config = dict(
    d_model=128,
    d_mlp=320,
    vocab_size=8192,
    activation='swiglu',
    norm_place='pre',
    tie_embeddings=False,
    init_std_qkv=0.0576,
    optimizer='soap_variant',
    beta2=0.98,
    lr_head=0.018,
    warmup_steps=200,
    decay_shape='pow',
    train_tokens=87130000,
)
Each number is 128 + 24 x the weight over its row's rms, rounded and kept within 0 to 255. Layers, rows and columns count from 0. Numbers have three digits each. The size before them is the row's rms in percent of the matrix's.

# layer 5 attention query, 128x128, rms 0.0922, rows 0-71,96-102, columns 64-127
050:118123142122130146124133114118125125116113137183132146133131137134089132126108139135114108162120075156084163119107114163119128087126157119147122132161066129157117139147180148154086105117113151
046:166110131131070103095146144142140128092133116101100118081150128139106132122117175127077154109145159125171136161111120137113133121151164176116145107129115123116099110095117126159087111170131132
050:110135124152152094111112130132133132120113117097149150133161144117118143099110120088148138158148156128135143113106135120186118161157115149100099107120167095138106073095073095110124056143125118
055:095110112152113111127128122138126120109129129106093163164119154135124148113086116088139117152123147117122092135147118106180163139128129156129097097108215115152112136126058105138157103110123140
065:121155146118155190146116109098117169131112147161146129110112113102115120150112133181109123170145144129102125138165107140093076129129104113129131182152110155101131094131136147120142102134103130
106:144146072135149134151126144109157104094134130103076158160112132152144147142068132105127097139160163097106113121160117158143130185143107166132131146132151177114134127123080133145136117151126121
084:107140110128100129137141172128154150131133117126152062146134132117117100131147116101123121140174184099114089135112116100125135141111127165118132131118135097124126164082081094088154134057111123
114:085133150113111135145196127124052100119153121150142130126117157141134107137104125121134137168128121108157098164132127162163127167143076134126130125103152122112110120135106167153146152128121110
103:099114106156133129115124088134203140143123150129138137129149105126110157100114140141136137152115129095183160128157107107124115118127094123122132135164152112164115090118158149137089107121114134
103:136132131144119128137169108117123116147150135116118142139084147114188125139103053172109132108150133110116155145131105128132140121147130142126183132109158144165137115138138078124126142105126131
095:122097109134137104138142144127141139161121117105158114131150097149131133125120072087119163095112143133094146153147152086156173093110105157107100140146157128135114108122082141091146113149159125
098:118069116122116127101141135080128132126077101094168120137129114117128110140070133078165090114109152089095124143129148144143140112177143166099115113185138130128135130140107112119114108151148145
054:117169121125157125125108121138125149126089145152143122169097128119142092111098122117175120116127109137146099102184152114118122108183163100136154205140109131115127133160162131139113143138148164
046:150136149130132132125130106134151119158095135124101149117128160144107124123155108146087152118147115127093155144161128124115181120130126093139118110142141170159174142149172138144121177126152118
046:092144150148104127106116126125133119130171096088135135105117160137130152145077116129074117129146158124179117175153145132121128109126139154062125134143139110176099130096151125137113091125132136
052:082163120137112144075105126118115120114124163092102144102110118123132162147135133137151125113160157103155152135103131128147125089146116177095124150160135094112118099105087083129114123101097111
075:125105142103145151108157115147082151139114142194169158138099145112136097098127112151100152112069091108119149103100081119083151116135140108146123113141115132145153163128170114168131124143161131
093:116158148125117128132140130094100134157094116117138114109102155126120106138092060144119111127134183067112099138104108117090138119145119172102099158141148116137114122095118108079141149078148152
092:132145098121058171117158095163141116125124127155148112163145129134100098088131154153138182122131118155136066115144119116090112162134106092139173131138140099121112129080145137137128110085127150
092:202139107144081163145110094132105131150114135093131108159131147117140149111132123153158123135109144128134108128111134154102115112128166127137117125130087087134119154125151136095078152173089158
112:146134139124144163159096129118210147094139141156132133169149133152149136109080124095140102107122089116139118131140140132141143099128087125116140136116087158114137155121109165108140100121067109
101:105137130126159147158114147121099072151122117160153104112112105132109154129115173129086112114142130154128109119091109139182139178113138099091156105101140150145113158113100126152131071109133146
108:151151130105179130105114137122125169149108126103164105110110116155086134120083117128133142115136130090101150171160148175127129126132100128131115117090143114136153136116143125154155147131189099
113:127132124143136106139154119077154126130092144085128113155154100151175140125135157096129106134105099083136109171141115162137108124166108120145109090091140204154166116134125113123135126161155094
088:102114131105135110154143174070160100136132125098121132164126154078155155122133131143156126124131095149101158118119104131090082108124121131121129157146115148137147155132131108160122159123113109
116:104139145162161119130104140084119131127101166087162103104120100118153114101099098108131152131138143143126143121103101122089171135160108145106159147139100158131147096140101111137126083147161126
104:130094127135128150120162111143096126156150173150140160137139160129123113129167130174161112118134117099129132129137139132141107142122119115121118121094111085153157173138105147114114133132128149
103:143122111130130152127112211164142097124138141097136093126140136142126157125092167115165088152133102103118137102130148141130109100123098133109155114109111153127144117149107130118099181104110139
096:121112112110127099138114082144151138179177157158112075100149148115150124091123128144090159185114170093147142092107133142141110123202094128141163119130132158112122100141141105088109126156108171
110:096080151136134131131134138220146145094137101106135161118145122118126128115131172141145104116084117096136147084132111128141116117128151105105145110122097108132128145094139124120166060182126134
110:139132148147086164107129174101175117113128138162128120122104172145162127120136167069112122126086126131154148084125150144110119138113140105138128112155106100085144141120159092142111103147145111
102:156109126106153125105114150106149138064119144114116129112173081136165124123136173097144133114120094087100129130143130115112106131130104159126132081135074151136146143142109134117144098114151159
092:154149111136132140089123148078131090144063126134115136125113111129122142104153155140100090165130109120118133126092107152122132106142167148123105144170141077129128141113126165154132134184151104
077:138127091130127155161153134114150133110092112159143136102110108117140159117161154181090148160131127142154131122129083161082118105127079155090102108143139180128096200119089102109100126156162132
094:150164080088138142128135140125123134124079114156171095139094134124138117095112135121144150145162099157131131134149100137099154128133108156120126109128092116107134142146088076118136136135146141
099:163154124107097105122167137142101137150149158185125127179081110153148100106078133125122124117175155148085082126146111112119143140136126121131109131137142099111143132146064081117146113164120149
096:069148100157120166164110103086141135135101153116135122109171121102124152125132123125163128119096136149116091128124090113147094112151119146134113140147140162145100076100141143097131121142143100
087:161070121092127103134128127117143098092130160124152126173111114137139132111150159132100118125135112161115119128146096141153116106138132128166161097151100110110173142146117114125185115155142158
090:114096131151101128183132151146132134107094125188158150144109126162149128106112125111131124127173098157112111115110113122135148116115061127106153115159146110147083143159085114115161150091109119
096:097134103074104097118115137112107103095114144157146145109095102152123142117153160114133107091147145126115105188134100125110140142132110183157159121106191135135104124123134132156114143129117148
090:096140181150083119139097163154116117152115106113118193056146120128133171126110122136113106134158174124142126147141086153115092117119109118133129139146149138173169099141162108166113158139152083
096:109113134156136124132175154143138134172105132123101130155116138087145146138100130146137130051158103118139149162084132122103136162105145094137125143143120160165137152166121130147071144103129124
096:131136106110136106140130118134075101162099092163160123127090130133156131118096119123163123106137127164135111149151139093132150088104086157118110079138130135132114120110107074115147110148182135
097:135127133151149120155162123130117107189139143128162137133137125118123152130102121109116120167127108114056088131065099110100135115143118156092109121121138106098082153125101117137125103113100130
120:119138147150139091125122109130109153152156116104078121181146116133157099137097117095180122136144129110096120121108169127147118130119160130146146188086112065130135128093152150140143108154086150
103:140131131172138139146117121130152116129131109095098154093184124128165153158127151160129114157144127094120145082071174150131106126114119138136117128140118133115104170112164142150078140159096132
112:108126114144140099170115109121143118130125154116127093106159105134155189110098118166112116115116145113133152154127108097108098147157114132125115129122155172147130125139119128120141115156148145
106:131127140101121135124143133125140183133151159123134127140129115122124193102102116139096115160075167130181117126102157146164157161153116156141158135126144171183119097133105130153171161092142124
111:107114138083125116096104135123124148154176119109107133115128127191172140132131159108144120143097152124090085099097194151153111136107135148134172154126120090141148123109153150139116133160119114
099:148140144108135143118104135135160147143092113101135109119096136177124126125105108121112130126103154097119093117136119218143158164161160162117128123140180108120130142135094119134164134126128116
097:123153065127090105164179138129128144105118180156148135108095119131175177073119138147114120136144112141125114121127137083159122137141121109114133150115161123126128098145091120115144129110137127
097:110085125136135152144126157133154143158104121163157152123141133144136125113151108104114094132122128131178099161184123162095142162095141151107115097132144142121160144160110104121106165118099121
094:143113079112134163151157127087157144114129157136116102134127151104102124130156130096122104097129101126171121169155102115114149122097127148101109115121151159162098152123095155143200111111101120
092:101146145081071188163149119145101141123092123139143111128121115151148154135144131171110111142159123138137080145125110150107110139137147114107077099098124147140087158170120126121128149116155096
092:151153145115119145088116149117129154140140130088148129088088113148104116114111114156120137139130144120105121116140116162118114108140117088112130109141164156073130098126186171143170122163145130
085:142162148114144148102101095141120131128115118109064128157121117115128169149130101159171113086162103121194148116132101109111126135116124074151118116109110142143106105140113106133111150144109130
104:118088090094149122114117135114123164140086111147150155125093084100090120120118135138150136147094141122140129154141088132121120118139144112126149099130153146155186116137119164164140196142214102
087:147087129138102086094100155147123153126161098138125138143132107113155152134137105123100076133140110127162117114116131094102159127145129159165160184117146135111171085152135109111138134137108109
088:099108135160095105126139087137128104123150116133172105101117122171143107132167163163116130133145134114108167125101125148135119105096136107161144104116151090115110107086131143103116131093116119
094:139139165077145132114095157160166120083135107100125112128114131099103136125116157096150129113131144163147156077118077122091156136137107154103122105121099088101133131134083055137147137120142120
099:153125147066090120149142094084133128137081111117157097107140130160114149139145120180109129152128128110119163088107120150104145106137131124089134118148129141167137125139180140111083142144134133
088:115086076152077125133132119131100135149082137119108122164122130120074145115131136134122136108114141114136140112130170104151103166146109133135120135180170157119144163096107159091132087189112126
092:128095123092129114183121155175132123109117117109119139105170125121171147098118200108148103125146129157117141118109122119147089133138137068130124116127121125119169158156153125136130056164152107
096:143073121139149088148109139102150111070162141093161154125132096131130131129116175114081109094140147101139142144147120087122072120139124102137149102140141132128138152122132125153101095115139112
127:052094141169108112143151153143153132088153106132165175103089138120130139094145077115124090137095120117143107134164118134145143144103094111056167082122149157139091106130123106097148121098115169
095:146092114164147142119125112088140108163108121118130108146145093115123133171160082162154137126121145138167164089121145121130089140122150127192068156133130109111152139103164114110105129128168056
116:080149123138100124136100133143113186109177136124121148161135130162117139127128109102133113132146110147123110128155127114123116132149099127123171122104153141159118134095135140081138094131103167
114:119119079143141160181123089103118138098133149156106124094134122091172156133122160183142123135102123154165193089140123131112124137123141143161086142127103150155145158146147129153129193148145108
106:106090106153126149165109100140153126096139166095108154104189111107107160101127164118118124120086098106145140086109136128117107113124114168121062145162108129136146139112148142130088105134124112
110:126122172115139098118169162133125103141136121117143097153114154129165102156135084126122124117185129118084091175115123143158161118112115089105172124109093103132114126118134104125145129111091168
109:124120133162150111123123129123105164151128098123107155193118143144083128110156184135107154128126091112151117136115133092113163178122118156128140131077150076121130137131138171141123103122138133
116:156141137136139112112141123133178150103114143104116113134164136059176132146173145142106118151099160136130117111129155101120122136153138141126126133158105146113111130113131114126103135128077106
071:078082133136095135151121146145142147133093088124141104130133134098181140138113142146110137120137139137109142163075132106143139182112108129133128114149147091137118162083127134117104095107089152
065:103141136117119151141118118119104104118138081124115151126155150157140132094132093116148143122128092161152181116109128154133137138135097110103090120072127115176163150099123154118077150105119120
073:070135144107122133077132096133096159138138140127119141110132155151103130151103181151079112086123135140099134127125120151120123138152149126122151126128154149124138159106159175133134133166116106
094:114141117127160142156108150140146176138157119129131106134171098129149093129125082134168142128175146109112118144126142147135111092120111140176112162166066149135138151097142100145102146143107130
092:082125109113127143142100096130134150126141119160117169129142087113078097123171152126122118131117121133153157199130164094136132118125083170138089122143151171152146112147134157144139166122139144
101:165142113149112143128143144137126094155108105105161122185112183133124157148093061113131121150140106094138084096109123120112165133113165105146151130140089132126154169104127087132165111102117118
104:110101138144127120152123127114104105071121154128105169147140137101109143119159123099122108130169100087141105153143137139161131171182112158113121123101146122116112105104082123158119158114129116
# layer 5 attention key, 64x128, rms 0.101, rows 0-38, columns 64-127
080:121110172130125140160141142129142098094108112152144151116094129137144130101115177103091133089159123117105145154125113100093136113127093134139114109155141112154132171131059075107149135133112121
087:106117153081110134164157140160123135128103157134109123158127141119127110135152140143138134127189103167135168130152097109115163180118120136140111097150136128153134151122118104115122116081172137
104:086092150136117108126149145141144114122117155162135111114105100168132120117112099124109153097131109171104093180110147160145119163150113156146175063163114126131154131089099130137168170130142103
102:076109134082107130107175170141142128130140163133130105122116126146161109112127127131118153075144106161135149162148116158125139125139149122157163102156110134111160131155135134108145158129170110
093:157116144136138135167099160073128127136122112077102159088114142156112121092128172149131151144110160112113093127148156121130120162135162097132172175079123119117128082129146152099073112127107122
098:106134115124134093150132117127108139146095107144106102136090143136162105117128180097112158121136091142140111114146124141127094152081106109125174125146130126132132139181122103120102145137141083
102:136109129126146115142157149166167132127150123127137088119135147127173147089105139102128120112123138192106113132163124142105148155122120138157142093125097076085116143102071133086138086166131101
094:128160156130154146118132106132130122138108112111133141142128163100111137133147095176096116156144135107124104132072157096174169157149122126093111129112138132134099155116129126142150174099125132
093:129085093136142080136139076085129148117133141167127121150139124123126107145129156115146156124087135136138127150115142117164162091165137144161147133112107094106128080100121122089131143129140185
091:114147136128128085140125092104070136121106135117115107158085123117144136164124063157085119161138134119144128155125111132121123127097106120139119144165135163095174094101108099125172127144101129
094:143137094144158142119132092110142131124160122064140116133154101130079157118141115122140108120083156096116091122119118145137128120127137131118087154139115132136146103116157164119134128096121118
086:121150102104126089110129152148151129103128116061097157106139103132126118134097141117141133147157119123136161150130164120199113149112115116168108110134122161099145098140150146070117046122141143
091:140123088139141107059118140105127092154133102129154125118111127123129116122142122116096137136097095102123132100111141119129098070137128137109124166123112126123130087152144166131102156163089121
088:152137131139159173129113121092131133092100141178141127124149113080131151119141141147161126125145124104151169125092116134088125121118113137155088128116164118151096162115095098111107143118098150
080:142124148125133164140119138113125111148083116139137111160158092129134109112173100092096137173183135162109117155117143152121117159122132149127122138133112116149080118144091138108086120109113154
092:162171139138155137125170136123132083122122101178094115111111150156145100118158138119154137137155082142119175116142133155075138134127097128128141103117150149087151140141134126137157136155124126
092:145119130208124125166134161161166151111110122141102125161163138096128122133130183152135135118130090098141122094125124148115120101115098106146148140104112137114075099118094103082136117138107127
101:163144087160132148135129152144082126111123119123163208112126143088083139171118121117123129142109118078135127130140139098118169121117117133107095152101118128152127099101129112066156127132119131
119:137158113157123128127094113089130135143130118101106137124137119134104118129126119174153141166095160076134149104125106146127096087140178108121141156105165131145106105116189144153075130117104133
087:172120123084130127090097103133107125169095121136110076104130119118152135135109128154117140116131144080152119121110135092115089099154129132135157143071139113119092107151162135151139102137133136
087:180187136119154151141095140134153139136120084131139141119143143158161167084120143087163094133099116086111125116105130129149134081139117144118109140115104129126150100130121141122140124154098133
097:120084092137154118122068115081131134163148110121148170115152127142144160166128140140129133130143148142139122096065119111159142132131089136105132165118120140141126119132136150174147108158091150
091:146133107122135146123190123119111101157162120113182144074123098126142125138147100131163145104110112121112131187131141142150152142148116169132108131122104121126135127126111128126132125118165086
091:102124095152184120110133145093095115139108130152146130143140147075157123112135127099134128121077112142122127176118128097108135133165139116137110121136090182118175132155159146162135164165141091
089:131106102131129129138159114085138159137113140123117121112116176142175105114172159140138149157099114113134103117141120120153080108115108129119121106121131110111138120165149093148105097120094099
091:102137160160156151167145152117121131162109132116164140144102117160169106107101104121093117108125126145073135135116114183108139144154122105115131122134123126151143149143111127095168093137133146
096:148139150172133139112104112129133101120114136158121123162163137073125130136115147173161112137125114117135138142165127111100147116133165141129181138115081161121101149149140100126065129106146130
099:159163096173130153107106120112116128127091137141108141132128155112096117152146130126156108144059106091142116115146144153124116089155131117129127150104151141098113100115166129138114128131120156
092:081124104140146135121144128111143134135140159155127119103123105118157152111092140134083114157111140148166126162131136149112137155135101160190155116145127106121124172121052141071153148123114139
084:137141130102132096111108141158110173094152153099134138126152108149104119111121115125164171138129161097151131094139100080139120112106124152106146121134124093105143147131099150142154096092133098
092:083153106140103173142075154135167149148143099147094108144123132158101107118097129116139126130094100139151086101095132113126122132091157148102092151139173162128121118135133135117125114138150109
091:148109123100138117161114158133111133123130117128081116123157178134137082102136132061116109120113120140095136144111144127128116156116158157125130073154136158112129107154090147097166090170071128
077:143147143101137137161187114115121145150111148142073111135129129149145145164095163130117139174132172128144110119120165083121092135139083090146122084132140175124133141155055132152134110158156123
086:135135142107120110131163165141116130134159124150159126164110139136113095122098128081147123124098148127084123147123154113129187105167106125091163149148114141113126105168165137132129122107082144
100:135089125123158124145126109101164128128057103137103163097097086133143117128136111127084147143118139130138110140094153131140150142132068170133126061141141169154134147089090130116146183099138148
104:173134166126125118094140097117116121107123144114133178118142115115156096141167121117165108130086120126094072114145120140131135141140160132074115122072125077103128099153138151128151108115128146
099:176094121141153130141076090087110108102124154153120161100172118079130168126126106171119166163128151115147126095139116177118102172119147139132135137102119129135143130117137154140089135131138106
108:128130078124100129106159175159138123135109122135121155133094153119148169095150120110080133149125149127127158131130115101120135135128097136147109075175098135170158132172083102132121138149164075
119:117108167130140110127167079113105029125124099117179157130101142105128152129115111157106144125123113117157146160104092098155119140173105112107142118081116156096126103122090134110142137127140108
# layer 5 attention value, 64x128, rms 0.085, rows 0-31, columns 64-127
097:148152112112137158159142131110094127144147090132113137070130162145137139128120110108151094138116117125147128138094160154090168114089139142149096115115134118118092136160118117071111122103119098
103:127122109165136163138091129113124127113135117113153106144093163078161073176133076132140159101132138126126127160106131115091138138143093138133127123114157134157117193118105128104166089120116167
099:151147108131137129103126126158133084124136129111119111083158168153131107121122149124109133157159123113095139106147103129098123121088144125089127090118080152079158125122142130141126088156117147
102:122111117154136143100114132112147148131138177115131119125148099137144134145167112106103155128116100138156096150126089172135130111128104149070118135146094125099189116117115146160130120097118137
105:143129152167122134152152094126086122088150065172103119179137152121140138127106165118191122097137101109138072116127136154100121107119090150139148150114132125131105138165116137106113105170145106
098:124160166112124109143121123118106126120114137176146111119126116149146119087149126202125177126129155097145156098135121146146095130130137102132152106068139115160116135174072124136178094112123089
111:116143139152154163142160139105121130116120101103141138154118148134127153100079152120126128109127136149131122122124113129141154051151122124153116131144173101115106160120147128100114087071177158
088:119117118117143112137145149142140083124126116153139125108180144131140161150127186108165125148121097124114186131113110140067117095103103138117091127103129099124131136111155160135150178106124114
113:130167164114149154125118147136160139108076159085119130118143112101169140135105104117084114121124126122116118094105121106122122090133149089119121096140122104159076129141120129114167123093082110
115:121125131134147087133131135146152091140140118095154153120127120132158177143160137123128147167163148113148146129160121121142137137154107089157142099143074104178142114153134119151135098083116140
114:132099121115158115161125097113170107107114149136151131114136078101186116150134164106115101113109133147142138102137131134101127158111126181123118142121122134103121122148082145147130112124104115
095:124149128127123109157157107142157132152120179129105099163111109131134165105182164136095167152124101152135157110076156134121140074137111100121129152156107148144116092149133107104082101113139122
099:145127155139133118182148124124113132169105100108144131130128155098147118179112136140160099124111171126120115152134149100178131108107129132135120122134106117125187125125104122087155096142160156
112:146112175138137120130113114172118146157119122137108119116107127084106117151136170161141143127150135107149104140130175135140110046148162103138109129181091159129160119103128093113129106103153146
103:106166127133149144061129121110105124157125129169152134184095151129141103107108155135119142113130119118156135133135121127113121138090120124119139130130087139063123118134149129112102142078137169
112:124129176135108098125115126139184050107119107098133146095165118126078136120153110111105130143134111116125102128141103128123105134133102159149177113135149106139108073101121088144116164151121134
108:161145093127124139109149104102112086153128172090145156168089130170151107133120131112132139099115143136106111135121128111152125146083118157161131103120106145127133116194119104127142125101132091
107:134142122136128120060125114127129125131122157100139102105125138148125142152141117099146135113141129127115078136075090120114142163136091149148140082102111124077111095140178099137122131142086155
125:110123132111127127142132114086122140155101135100093117135097095133165098154109127114139117117124125152093100126132139142121137163090119127142101134081128159142149116149130129074117130133143084
098:140108115165117120127155085074113129187108182099151166187084097150103136107114117105124127115118131156137125096113148111098144140104140135118150127125166151102130148166166132106129102125072146
122:161128131104188156144098108134129192171093124136139080131117142127155128149126129148133150123142128133181121173127152128112106110134143104153102101116178134151112156120150125084127111139145143
110:124118148132104129101087126130079126132107121158161092150128132139165122114147123181138153133122079107155121110169126144127115124151107124151161140110121126123105119157114090097142111154131158
115:117097146134063179153136141119114072130149125138116134138136146136132134103114108141111108116141119113139104126127116111105099149138112161145156121103183149124143110139125117127135154110121146
110:121103100111174126151150132136104152118128148112106134132147114142146140110142111094125129121103161117096134101154138105087140137103125195101117139126130122142173127170111162124135117139128068
094:120124102137104087088124121138118120156147111153094140116119150153134117156106167119116151131117127148113135110086092131144085159106082114100148118115117150136097142101134126133074132130148166
107:132119139117119144109137107160107132136154107139151088149118104131071123103139136135147176132131129119139076114101131131154136108096159161114139138131099131091150090137122108086123068135147154
104:117101124157099162146145133081104141132115148145160120130097089148137113105121099143138139128142142104094100153116131082128153179137135137135176161157165117129085155169133130112163143132103108
106:121120098098085162176101115089126135099135098137141156114140155207175112112154097135134113178108165116111141125139160091130135139108113127138133125095179121109119143166126146131147143151146145
121:166138132111098161147141168107099137144115110087148135088120127131140132128146076114130099142128156108096126147090140116128101135073140113160151141119104136106152142129158117173147134170138102
114:124115125139131095163100138103118121092158089120159139151166103074129090108120134152071093128145133122151144112180123069141140137165134108142161107128154127133113142100142089088128108135159127
106:136089111108101129138135135120127124147142121123184117150134137156141144147120132147110152167090120122119097099109131134116097092120101125124151119143142102124132114142171097121121113138160192
107:117089096115180125148105123129114136147152135116112136130123208133155137106114129143142134158139156130120129126138123124176117131170123117107148099136165162139117133165138079135059079152157105
# layer 5 attention output (transposed), 128x128, rms 0.207, rows 0-63, columns 64-127
088:107167113148134143120125106136111134104098099132154100146128105098140086130155137147129117141187099136107128111141093159175117132148097086144140134157143134138106155118150140164158128125124156
089:127105151101125110148187122122132147094099137147114139133156103151105148124114185126122108128151160157117141127121121125170083111109123134109131131143120115082126086137162124137116132086121082
091:099133128159148134128143108141113129131116103129122145173109124109129152130129054140133145139135143141126098147128114151101142133151105132174096156114176084135109169131109149114107113155134124
095:147158137124126136148158124119114110125127120134167082129096125137081141152135120149138129149150135191129092105120175133133134168127168116160131139107129129190082143125189096108165122133128137
089:151112110119143137130141152147137119164112116140156123094119130135151108134158121165093132125150122118132143145139143168111141100121159103105116153147130083167156129109153105128126170084155085
090:114129088149098152121139158135112115119165094066142112119131106140091126117147114099129082116082116079119147094122134129116153107134161138137157155140069166116161126136156162132119165144122135
090:129110121151129098125134162142120109136161133124082124133135134119095082148129111162090153147096118057128159116100128115147153158082129162125096112143073117143129145134128140201161174146133121
097:154140154115121113093103101098075163131115105100119165114093118166140129107082094153078123111117158164122108137123140143171140112137133139126143156140155144118094158127086147093159123115138148
086:081124111122117110141159101126104131142119123164121120113121125119072106161119120118136145137173146167156126141122148114141154136144141158126114127136151095125133103067104112152147133154130131
083:120135138127110162115101129097135153113115118198098130143139124129137134101100134144177108104097121134122117106093105121098123113136115150126072130157142120104152147116135121127090166144112089
090:139175162134129149120134103138127131122115145120103142129124156173097095112159110155160124121172094073131104139130119131159117093143146122144112100122133055157120105118145145120093174112113144
106:115132134114136121132118120139121134102135116137104158119157130163116092179091082081172097081119130104139102144120144153129108134160162135112136111076125174121165142156126133112161140152120091
079:141110079072090118118100142162124148079132133128081178115109137145157108118124114158124141152154154124130100114143115142085112144128153086127111142106146157128150118110095162152133121140106098
086:114133101147113144152121163122112126101148105134148111143152110072169147137131133100132148133099105140124115111129084119112105201131127106087118143104172092132098131132135115132112092152132121
085:104121139088139112152127132161111138112152125111118107095131150120148117108146103115166129088130119131114137117145102134156120108163117150134092123152177099125098131116099142151099125194100087
086:141123143110130150137146147133087158117106150158126114127142142060137159127136173134133131090094105170111121099121118179116134110145155118099109157130125170110147146151132159113149090092111115
089:086093108137118142142137111165167134126187091157097122089160132143122104095129131155099167140127116126111131090124127187097187135133169127109121149122154104086130149110153155123133127147127115
080:124133104156141123132130172153155120148108105139147101137143135128093094115162107172131146138131148123148153133126116177137125134078155146113134104123118141159170131075091165143126108145147138
093:118139090158108124140121162176141153145165122133166106153112127117095126128082111141112154128086125073146139078118137110093128093145122149121131141151119098123134153091129173158147135132133169
094:124141142108109156140135134115083147095153096182134095072171135127156117139146131134132113107131161077137111147147137128149143143135146131088141186088120068147097106113109162174133162108156133
103:107154160177125118140148139104120104117143131132125193091125122105076127125119149109142118160113126122111140080123108129120170097139114110074158121142108137116122158140111144132137068141130129
091:150149103147121109131129133139161114094127126102138166109143112131123146143124105101136124102121116154155105134114121095110115107139141127149125079136100070141136136118135142121154100115098110
104:113160120106159107093143140172130166111102147098154108102137131172095117089142131066156148125130125132129167138133154161117146101146121116082107113121156063156094157120116119124118096131170080
092:132167128132105117131119106145149086122111127098123109158115148085119173151160135152132116124175118128150077169143132135158147144145117067114127117140120147140131119155148117121103149106124148
087:184128164104163147104150158126098134112112130150116087107151113159122154116131078108155116065138087185134130127141140139112175118125129139118100110134103108127154110125113165166177116141125132
093:138134124174113102122122126100137116150097140082169141079125143116155131113135145138115124121118090105132152175145156096116125080203095118128127134091186208123121131115134143159121151104121090
097:145131123167151143126066172150187113125111105130108126135152133141115117147149167119158104131071087178141129110147185128165110091149112183135124131108140107127151120131144121155148105132138125
089:151146138145131126099091193097111120140126147122124121153140135098090139123098165107136072084117099110129131124090113149098132133106153153139135132157076147125171144090126143126133117112120125
083:139104116128104129126079101127116105122137148143081106175112144146104116109144091146133143101125097158160095113149114101125132132147111128117122095129149124185097129124090156130143124146135157
086:140128148120132141139137116147168105137127156111121111114084171169116152146149192096169115117152153104103061113112142185117101100110180126075100151131131114139153148087086135151126144143128163
093:116179150120134150116121131107117139124154131111097194140132140132121103122174119141138106114162105098119135160144138108159152135146149149131101137120124169122109116108076127117150139124124092
081:144162164122069110102142108115154136098095136149111118184108128147074098153133114106145096139119094166119155122101170092110166137061135127165096149116079109134134155118141162141159155087164143
107:140127151083094142152130129118152148124141182134103119108136130158136168146086124091143136134107154133166120183118156131107121127132165156109135104112152126157125102137122122117118112134145121
113:126143137142142149124077136128103138143129119111145126068088176114158109130133094116120150117090120130123111141146127148113170143124129148169105124116110051134125140109136138099140109149117142
110:119131121091124120130117126177127096112124171175164120102135112143118141129136187142111114134144136159152128124152136113121101105128152122134186114139094121134120095172177075133156172134150098
106:114115085115116151103130167112125128089139093150124154126161128128160099102126183121151114126123128171129117133133082126117129109108114110126102106193128082089188131170110141154121102116121108
120:134127143142148122135139116104120130100147140133099110177129119124083119160123088126150102140117162145137130093125101087161107167114087163176133126114121117095098115121105147112138106160097148
105:114107130128158135135147076127121177128143152162086177069126149101156137116133152154090153138155138113150094159137077120117137170148106125113113111116136105121105117130064119126135114144140150
112:112128164164136139140119108105159142129101119095155114133119090135148156122099120145141143103154112219149107116115108088117105073125137111122160122093135066139136103143123131096137082116131133
105:083105111161118128190136143154174111123174124132107129110156106133101125099150176094174124106065092052143162107130149121111122120125134110119086134068092125136142121132119103128106109146155133
123:157158130126141146118109129140186135126150133095152130105147129169185143099142127133126085102073110108137095132139097119146144118126151105088130118108110117127124154183152155125096107118126151
118:180099117127125099163127112133120105144153131061135136149121140119117113139130120132064141130138124095119123163134130133132124132143106105099128120114121055122147126138135130138172062106141149
128:135104097136145116139101136130139122135136078126136148136147134124138161106096151107107112120089159168124125134158152118101145145166145139121147159132113175122124122111091142154179103149152131
113:135147122126107149098091128109124144110113179108143110181111115107130115099117164147122134165142118109112155105113120100140156108133116114129105131174127125152093112097131118118096121099105170
107:121115146134137154137150119120144131151118103179185095126150145153073162131127129113137131122057138187116158154162133093152130119176097182145114099141095061111103142101151101072110116111149139
112:108140130116157131116105067144138171150124143103104155152139129169093110118153158143131111100123116127150145124123163159157123069161148169168076123142104088118136140114148151103172131124153154
110:086100102145128112113158099115152116138105181139129111148088112102157125127125156173100084136112127135185142120108135117107112144107113118094161140134101140130131119134110090113150134115153163
121:139107151143156058112139111143141096130131098090127181117120140135114122138124088132098137132136133125133147158154155087115103135104117140141137108088114107128125112138142108158105161144139139
117:186165163115139117100129163076069124149109172111165160114105127129143185125123142092137107138121139118141131133130124088122078105117118150119153125133068159150119123154122091128134112110108124
111:114138165119118107143160106103128130124143149099105183145113129111141149124093147076126105125098096179110099096093125090130139123143132090136145148144129121121112119145138104144128138106126110
137:127122140122164131102114123095135093144110125126119115118150140146171134131141124087155081132185140185089144175132144141159147141122127145129112126127148194116105119161124090123102131121135071
112:153137103126141136100115125111142130162122153074169150187077142110134148146129167109124157117139097174134125102088119126114102129111099093142119094154133228141136138120165115105139093156097125
129:127125102103156151152095088159127176134118153104114120146141151150164177127135108117146161105110111138138098158121167112163113144141125162160121121096163086128109123123128116118127170097120116
110:094102124125137139128135112165089146149129130134134118176114120129117151161137100162097150149136131133120118103083104156119137192121138136088120159109148151148122145139134123110110158162139167
124:140075176131085144154119128137129109146154104170127153154095146120193130162099103176110149115123148074114123135133130072138105144103118152161139124130108203112132098147143136138125169135104143
125:139108122103161143096128185136112142123146110150147137073132128156151096126127114116120112145089119131087156118123135153096098107122139160131135097131155164117103117126077105123153085141128128
108:098126117132105112160125137082155093132109120098144187142124125099131107131153199143131108165113132072114123091123098128134086135146130142151154143143132102106101107154134095111073144127100098
110:153133151075119125108127102125109156122112184152109134190124114146089143116098089136132128122129129154129099056108093138132125157089161111104136126142086023126135112119098144138128134118148148
113:107108154096158145113144095094085140148134146115144157123090112128150138133117099152116129126150133085108098138118096095107155151094103071117132124138125208117091146099133168089119094140146125
120:099128102096120136140164144130157141105132104109147140113120095189153157144143124127114191144110145142112129120138143121170123128148103121114118146107171139145109140143129141134132160149145120
128:100163162129136151135174177135119131143141119141156124076123152121147137156142155119151132156166140155094151144120159150139143136124131120167141174146122122120117114099154094117128146110113105
120:115147123138091086114160100115122176149124080145151135118162122095148136100109056148068144154099125135134173144127109124149123149178097129150140113136129161136178101182153122125124138132155091
122:135112115139104102133133122142153135176129138127173104132111095130137137103103151110123160114097156135124120104138150108100108116114127091148167149147146074146100133178228120123102146125147148
118:142120117123208131135117112151092125175119139109124117130126138104158152086120119124129145120126190107135124130121130119156102111184120124107159139134163097086144099079118108112080107150086116